{"hidden_size": 320, "init_std_down": 0.0, "lr_mult_o": 3.0, "decay_fraction": 0.864, "dataset": "wikipedia_en"}
Each number is 128 + 24 x the weight over the matrix's rms, rounded and kept within 0 to 255. Layers, rows and columns count from 0. Numbers have three digits each.

# down: layer 2 MLP down (transposed), 832x320, rms 0.0697, rows 702-715, columns 0-159
# gate: layer 2 MLP gate, 832x320, rms 0.182, rows 703-715, columns 0-159
# up: layer 2 MLP up, 832x320, rms 0.196, rows 703-715, columns 0-159
down702:195114136177109117211123124165109139138078076132101153115158124122104090156107135095158131070079173156161159137108163121165116151135094161106115132125137133123150116142140138118135123173135138140140120129127126137143145117147155109145140125162094116183133143133126135133116185125147111164130142136121128117121172155118088090066090130065172083106135146135116133148122131123117101113109137118121086169144129107116097094088128168114132130181166121162136106123111184108149165137144137
gate703:122174193129099142097083099105130128131052246121136107152082157108160086105103148153134117112148127150093163126152127150098152124153149074125126148137132113091154161108124110170126150125170105143100171148124141135102142109173108123117116120100168196127105204156131160132115123150146092113184092112106139169069096164103100050102087098083100176135123123149127105138138098103078146070141113145117126140113180114087140134149117188131107130074128139150193175126090170071075115144148089
up703:133158144132175103162118106089132145127165094136119164118120094103111082123149093089119152096095154121122112187088155137148167148110100113121124146132120107188134091124118177097161087139079193108159119116123081121119156144081149118073130118105102102115149140152134042082121159096136169110144184140154083069179129125150169119146124112162110150092102147122147140062117159157210081182085148073178174105110110102140157115151099081142090150179130069132142139165098140138123167135132127
down703:187110059154160102187116154153151156051128062123141169108138148087076158137136125108123119093158084122147149109111167131183087078150175113120119141068113113150154118115117141112173141131131082204115093131131099139137148138094077158186112102124151115120100097072108112127149132111183126146055126110160107114147138154153102153128121101108138146154113156094152154084145150111117077163126120170090168155172091107133135081095113111099078129134121116061137094119086116160138187137167134
gate704:106163130110125155139118114113139143149136134166136126154117143107136185123114135147116177128144088167116111133122142146124147139137118102132137136157140172085122144119091077121154119132121110147114125113124103122130119161144132143145122096101188109100091143120117123105141151159113161138182142157117131113115122136126136087131112133129128109119124131130125106123163130144188090146136131142165094107089136126144141111116116119116129141114142139158158106109141124102130151140139125
up704:129130132113143114169174107105125123155151075129155117141113151173086151156117136157140094147107127139150138137120156159152108113146130134137129111117133093107094111129114122158162102150120143140092137109084099128074088107149138131141149095154077117148142159114125141136153099114102139113149127137190126139156125099104104152144103163147108068132155097175120171167104126149159141090112126134142138109143101100107127146128120118107118136115101147111111149173145132137164112112122141
down704:120151126149110096104115165102140097123115183154108142174133116139154124127131128129136105150150094104121120145125109124113154131122145158137105117085135130093087154116137122048143150165154086109103118152117071111121115137154111149146096135079144107132124128132111128104137129106170113131123148101150119121137165148101152090124129142074143128104087173130144128147130098155115137114128134172126150157157100151144092124109142105116104134100150093117132125143098157138122102108162111
gate705:091060122132147109133114112113130131148121159113153114150120115134119099135163093097124102109136146151134123101121121129105117178155150122129152137133112120127155137121138157168136131145118144096117161138136131158105088125201160121165106111120125123138161117118116094132152134144074156103106133117160135120127100165118133118185129127141118107127121142094149127185127139099112141092127156147151108087129147153116140102146090099143166120117158123112148120146121121132146124130138125
up705:149144101090102126149121094108116148163126099122122128113093115145125082157137127114147111133116160130089105147164134161090113088146115092120119130115102134172117126135122089116099195109118151098117142108138123115122150126150133156089123141135151105139157153135111083138143088085115103114125127119119130113133162085103125122140086101078132175097089133109166151112149161122110102141135155140113145102111132153133122139148141107092116148164106119135124141123162110098137102146136120
down705:149160106117133167138135124138153131150146098148164099102147131133132194121153148126140179105111179126116141118119138139121134168094117126143108125135148145164136122138143103095113104118126097116088155135141071139141140122087130168120117114125092108092139127161089129102137140083152091097169137115114160135143139117175161148146121121142136093133116128100135152133131159134110117119154166138084110084136105091136142114154128145104124126149143149113092102097130082143132110145108132
gate706:102122176129111096087110174116132182113082126102132114137109139124137117129081113109109100104112119161062130156112148155132099116166158125179176189124116125087132144152121138136137093105117178103176149115096065119141128130124070121114127135082135105145108113132097069153145063135122166138158124165155102145102111124083174134125093132107146100143179113113147159180140154143109088116161171066135105144114141105107174108103114134138101141133144145077106163160132117147143107131120087
up706:148080145139189127142142132142105120168136152134084135111098154129140109094123124144157112100118098103110121095115139082137162145106094185126122095159160112141118155126106074150109129150130175139111095116118116143109137109107128106097144130136113084090157119101125075099108179158112125153089131123132090140137141123116092137127141123141108130095134098160131137107155107145107110116130138134138110121082122147127136101129101128104154146142152121131104137173145128185138139157141122
down706:118124080121127125129122143112124121106156068158159127165135111112145123159086142153156130129139163138112150131106168147126155096146162087126115105171134128110113095124169136181128113094140103113129147127128160126084130131109133114127109116119138098139077169149110117094130143159149127095131094140149130161160143129155061147155134152141135175105117111104123165125101163134158151147149141136131108137122116155128100130101104102134150170106161160136116124117106167140128130145105103
gate707:162164097120124135087107168155139140098153131102137113143166127153132161134123136130120141154121163160171137132127139123102101146147121109080094114114073152127124110097116110131125153147106178138193127130139098121098138094125157092095139078159145126127143110151176145124156100169141145138166140175154157149153134130167124155104119143094164119134163151139146152152095138111149159086146136124099139155107094145151145166091125135162124115139072132138093190131122127176171128146158092
up707:151101148126080092144102099149111113175136131101121121137137114153142129110165100106127131140155146112128103135132139131127148117120173125134127110106165103136133119128127138111152135104119124112082102157113164113142117156140139140132144127121067147124097105107151158145108079114104134123100184134070124116137120128126157126150114120153110127142155133112122123109129132157131080092118132122153147133106125108105128083171100163150150111140163120103128148104083127124092174099148101
down707:115186153079093185135165151151141120144118125144160164122120136149095132060101152169128110147160104130092160089125091125123135112096116135107105100141139135130137059056121126096150087146162164123113126104108136080122157175144114159101079086126105140149111141089179131193125180118108092150062088115140134138175129124105132160156093088103166139113121095168179151120146117103130156065097131114121142148103120099148105108144149106132153151155076188136121127108121151133151128142114100
gate708:112129141206101135118090128106144102106107120128116101155108091145160113095151098104162131101139168144126166098161123122164115120147124122097114107141156129159126107094135105128144114146137136117108161144113151113105128141122123156114166161180153120075120120135083136105117129118107109142157126151125117091112123109126150154114148130094109112100118138159174148110111147139135138120116134152118131127134097147145103117144104126123128151116119114109126124131112106131127109126146132
up708:126111104151140145124091120106136147108110134181122126127147088072142158086158149108174074194136143080120129109110086154145069103156108139103109128142112140124143129154127134133122113098137125156111133159126116109111161148109127126136151152088102144157143134112103097136123131118163103145130142124117105126111148117169147161097092129112126105107138146152146124112140120123174155130108130109123184150131128128126141102121120104122138144122132128087123142176122148148113160109162144
down708:142138113122111144130107110113127104151145117115131165109125176124148128130125159111131090125131074123112128147119154117145138133136150122144113188114127166097131096132128124178143131131114139132136148135137129135123060160116108096147101104145157189147139145112132122150107130118139132159137138120117131158137119129159107139131120134178135149126150130131065163124112079130123125127157121116116102136122138125155125163109121121103122111167114161121133131127097169104141114122105133
gate709:125118113137131101102090150129144138157092170144153127148144137175095129135128114105129130121133134142120115104158180118134145145164137126147097154105127133100103154074155104116101164123097109108115150113179091127090127106102115091105104118061125130143109118128105112133111149144140132087128156133119146116149132136125105184167163134145129059138161108137104093112161085158157143143116146145105105140155112146158108144130114138126108100122187148104133130161145154129143089147097142
up709:118121150097102144123155117142130158121134114098130156114152151142102134162139149091083188129107139139146090081104154151143129106108116147153121146067108105132143127158136112152124133153121136126133147141116100118162152141118089164099177131122130127114173135131102134121115159116164125100133125100114156148156136138109139085135107156076072134064147112132174167107128131165129072095099096087129122158126146141109169130089066107143125085126139162122119158120113140139151174152154092
down709:121136138163146163165130116148113113173120105128157101117152157103097124146125102113097149134139151124114122108128121111097104142126150112132152133139178117141140131111155145104136126088178127099158133148127143103120177140120112141178104144097122113126104136115159158141091118122147148146112139137123124113123134118144138125136142146148133065151123115105097118177095109127147155135119125171132114125141107116095142135112130102179127121133119091130138111093157142115135133134125111
gate710:058141126129114139119128136108110106140113104108146084106115121156165141152116169115107113153136109120092148113127128129172114109141107086126184110124132127110154079121134130157187147133140118131132114119162104130124130136135072117113108111134169144091124103139166141132143118098110089145153111143121109080093173119164136148128134118112096176123157149127127166125096110127133116120154148116135133160101138182156118144119139092113128093085118177128127134162133095135132139139072142
up710:084161125109138086097128121125126123180121150115163104158172121114112111164127149164067127137136122121115151104150135113119115094148136092128111124127132121128129107120138135127134100120157109110097157127153117147113148143160115117101160135137155122144129138134144116112102103140129086103147090172120074151136108126104129135160101133155118124071120070181129152129105089121173109111125145130107136153107126138125132139141162141139129082137152115133128135155126139158130106110107137
down710:109159166118116125104136121141142082156123128111127136133144116135112101157120122134122177165156140115130094134100095105124142115115113147139099091107124104102112077127119136099126131108152168136096123160113128115132123128120090144134116093113149139115175130147116132105149091147200161138167083135107144154128153096095149106154141130112110171151106145122086149112099135143095087126147130132106149123125151138138103105150132103170105111177135156141098129146147108117125118155095132
gate711:174065101098102117099120192169147165137127107150121124173089098154090111065121100149138145142119092159095102146109142117137112138138140117167118153090137131189168133135127158094100166129123139169125119134156145162110147165122130083140095165091142116141125085112115116123116128111071083093092136132105143141115172136123129126112154138083125120105132182108139167136125104154129092117147119161111118142194126124174133133145135168117157185141137148147181140113096132167136134168148159
up711:113159110131143149093108121184136117158119102141119146130142105148122144145136105161147150155147086112080105124130111108108131111099115146151111152116124142157141120102116149106117087109147107154124148130130122165118142114087175119133117157127113122136134133095082172136158106095124116123137171120166127152087143138177119123144140168105130130173115113134090142074092089117165124114092117123088154121107104134200131133147101167076099128181153149144150178114116128123111086118150128
down711:095111115147122118116079161169130110150105157173139141139125134116104103101113122137109141124129096097082140149111105187099116133110105148062116100175153115160117107166107129124136131109142121129104105128125126144076104091109120153179153156094064183112126145145108156129132114169123144130135147085137153129126179126164120132131124130134127078136082166116106065124120129104148135155108142125099101105097102124133095161111107140122083122145166128143106140149133150139107132092106115
gate712:133108142151149098134109095084101139109134115098155079094141145134136145126148114113157121120130103095093139164132148120129137139146133153118127138149110140107134185149122138116116131121124135143121117129092123173142142120133137130127116125153141125153100145108146136149131140188137154143124130084105113146125111145129112108140133127132130145114089102156116098138118136134114140088140125124154129185128137153120137158123081099123152174129106125115123122141136159117128130127134131
up712:099149156148098113117136117160124112139156131126139174136130118111135167142132165112173100091138120126153105120139129129107101139144096091116138119116142145153117124123108155133117149134098101135136117079122092138118101103140147158113130095136152149129128114135113133114155128103175133106185108156135127125115136140170110144133103089166138117167152118107071118115148152140106136165169127129164153130104110122156107130125159153142078095128141147162145147110116137113096133101138115
down712:140138144127126153128131122135122141091129113152121162114118086129146105129090136117161126105133114102135105096127102111086123096148122119151122127130138136170134130110142140126105120150160157137157139152153119119098132076122131124153119118147115130107161134108061095113092146124140110137125119122123124097096126114136125142136102119116107111126118116128122123143139108118104132135117133106099155078118127150118187155115159148096107133118117111140105073108123119129144174119142129
gate713:140133116118109169128122085144123110127141138114080125098127117118113134126138143094156145152157160085052136133119168104144141142130137105110124156136092126126152136106102131144120139141175130134130137145160105110136117165141143117149145150142161153127128114113128139090105137166170138134117140139126108138158116156165107112106103156125129128118053114162076152113123111120114155123138098120121156140101163122111058141175140088160154119123106116127129105173134156103104094177127140
up713:113105118148132143154137147103138175125095137131161134161149140165145164112082143112124116072109160105162174103131157182081112104123141111089099098137118153105129087135169132129137129124113138146116135151137096127140103173132128107096120094131134077098063156137169125152134113145138117112105119106086125140160129149145122148090081059095105121141172131066121138156151114104119178162143124111118103103120092138152105145182142113073122126131125151124127162080125138101128121161181078
down713:109164149146132117094134153101159101113112169142154098099115100072119142116126143134114108129140083151097099107148095092123124151129090106146170114112107102150116126115124133109151124140130135141150152116143140128156119112125100149139118153150127143095132154105147106103124116110090155132137138095132116112091128138056140158174132138100107150108093125106137141103113116151127156125144117159148131163125106097120104153078102152130060088144092109125107180114134104118120176117077121
gate714:166123138146068129114135142159112104125126152091144130100132122142127150151089124122140143133090134171125137132129118096156145118142121081138108116129137127104158117140111175140142181133101108170169103098140092159154080131128143089135133127108120148124134139147153112105115153137135117109144136175130123135101146092116087141106092129110141140154085109141113109124101121098112126111111131135138129127106119128105154116160111101117128147138177132117102132111125158155118142155110157
up714:121142172103098132104109136191111133164098128130121121107100174115116111124111134146120096124185092141158130098108147117177137117094148162101144154095129137129145162101139113123100113174119156153125139157125109102130140161095175143137121154100148136135125181125117122099152118151065041173126126120081146129102124114128145143087171175110132156133134156145120168154147106121102191112106172101126149182119148168125111126133128104149109111113155117134133117139117143134125118135123193
down714:105121097132133177110124157161142119104115153118164107096117143141115114101132106097120127126159100091148128107183116132176115157160140100103102141084102095143105126109151160115128122200100168125148133129093134121161118138083144162145134125118097128120117142097122105132115134163142107133117121125113121124136112123148164146135165105131124115141131118184117155157167120127113116133158125108163106148149146169107101104161093157112136138128148094123136150129131147134139084088118100
gate715:123131113139137180080102113102132117121161144140131138163124116124095145131170108140126140123132073123152191133135134128148130147160163133100117137136133091126114149127165126127105125115101139100171090130114090131115146105147137130164135119137136131137090104113132153124127145164073100111153128104147156122133114139161101137105108146153116138118100155134118096134141119147137163118163155136129139157158146081093082134096139151142122131140131144175123112115105098109096122125135138
up715:166099114137146100124139141084113151099127106140151162168092123097114138164098154171121132083113113158148108137093127142123100141135113111134114178105078138106123103145123113122141112145120113120108102118136131133138119114137152106130183096146112145089131071139118139133116139108126143144131140130140140146104117117117131114128120094150139101125076137165188128157122128143143118145121136149097142138113151127124151158152142136087153117135159146133128134111125173107147140115160135
down715:089118131118144163126136107097117117157128104111134113137143100130091139125174098139110131125110145114110151142130157106146149130139146120154131132181173103116141106114191155112144125147143110112140127140118130108119119130146111140185138201135158120117123121140118097143139118177133105134142105133124120159137169146119135134145135141141125166101125071121127107126157142161111100129137093158132136086129159111116155119138139108137104115140108102073173156125119104107103161121128130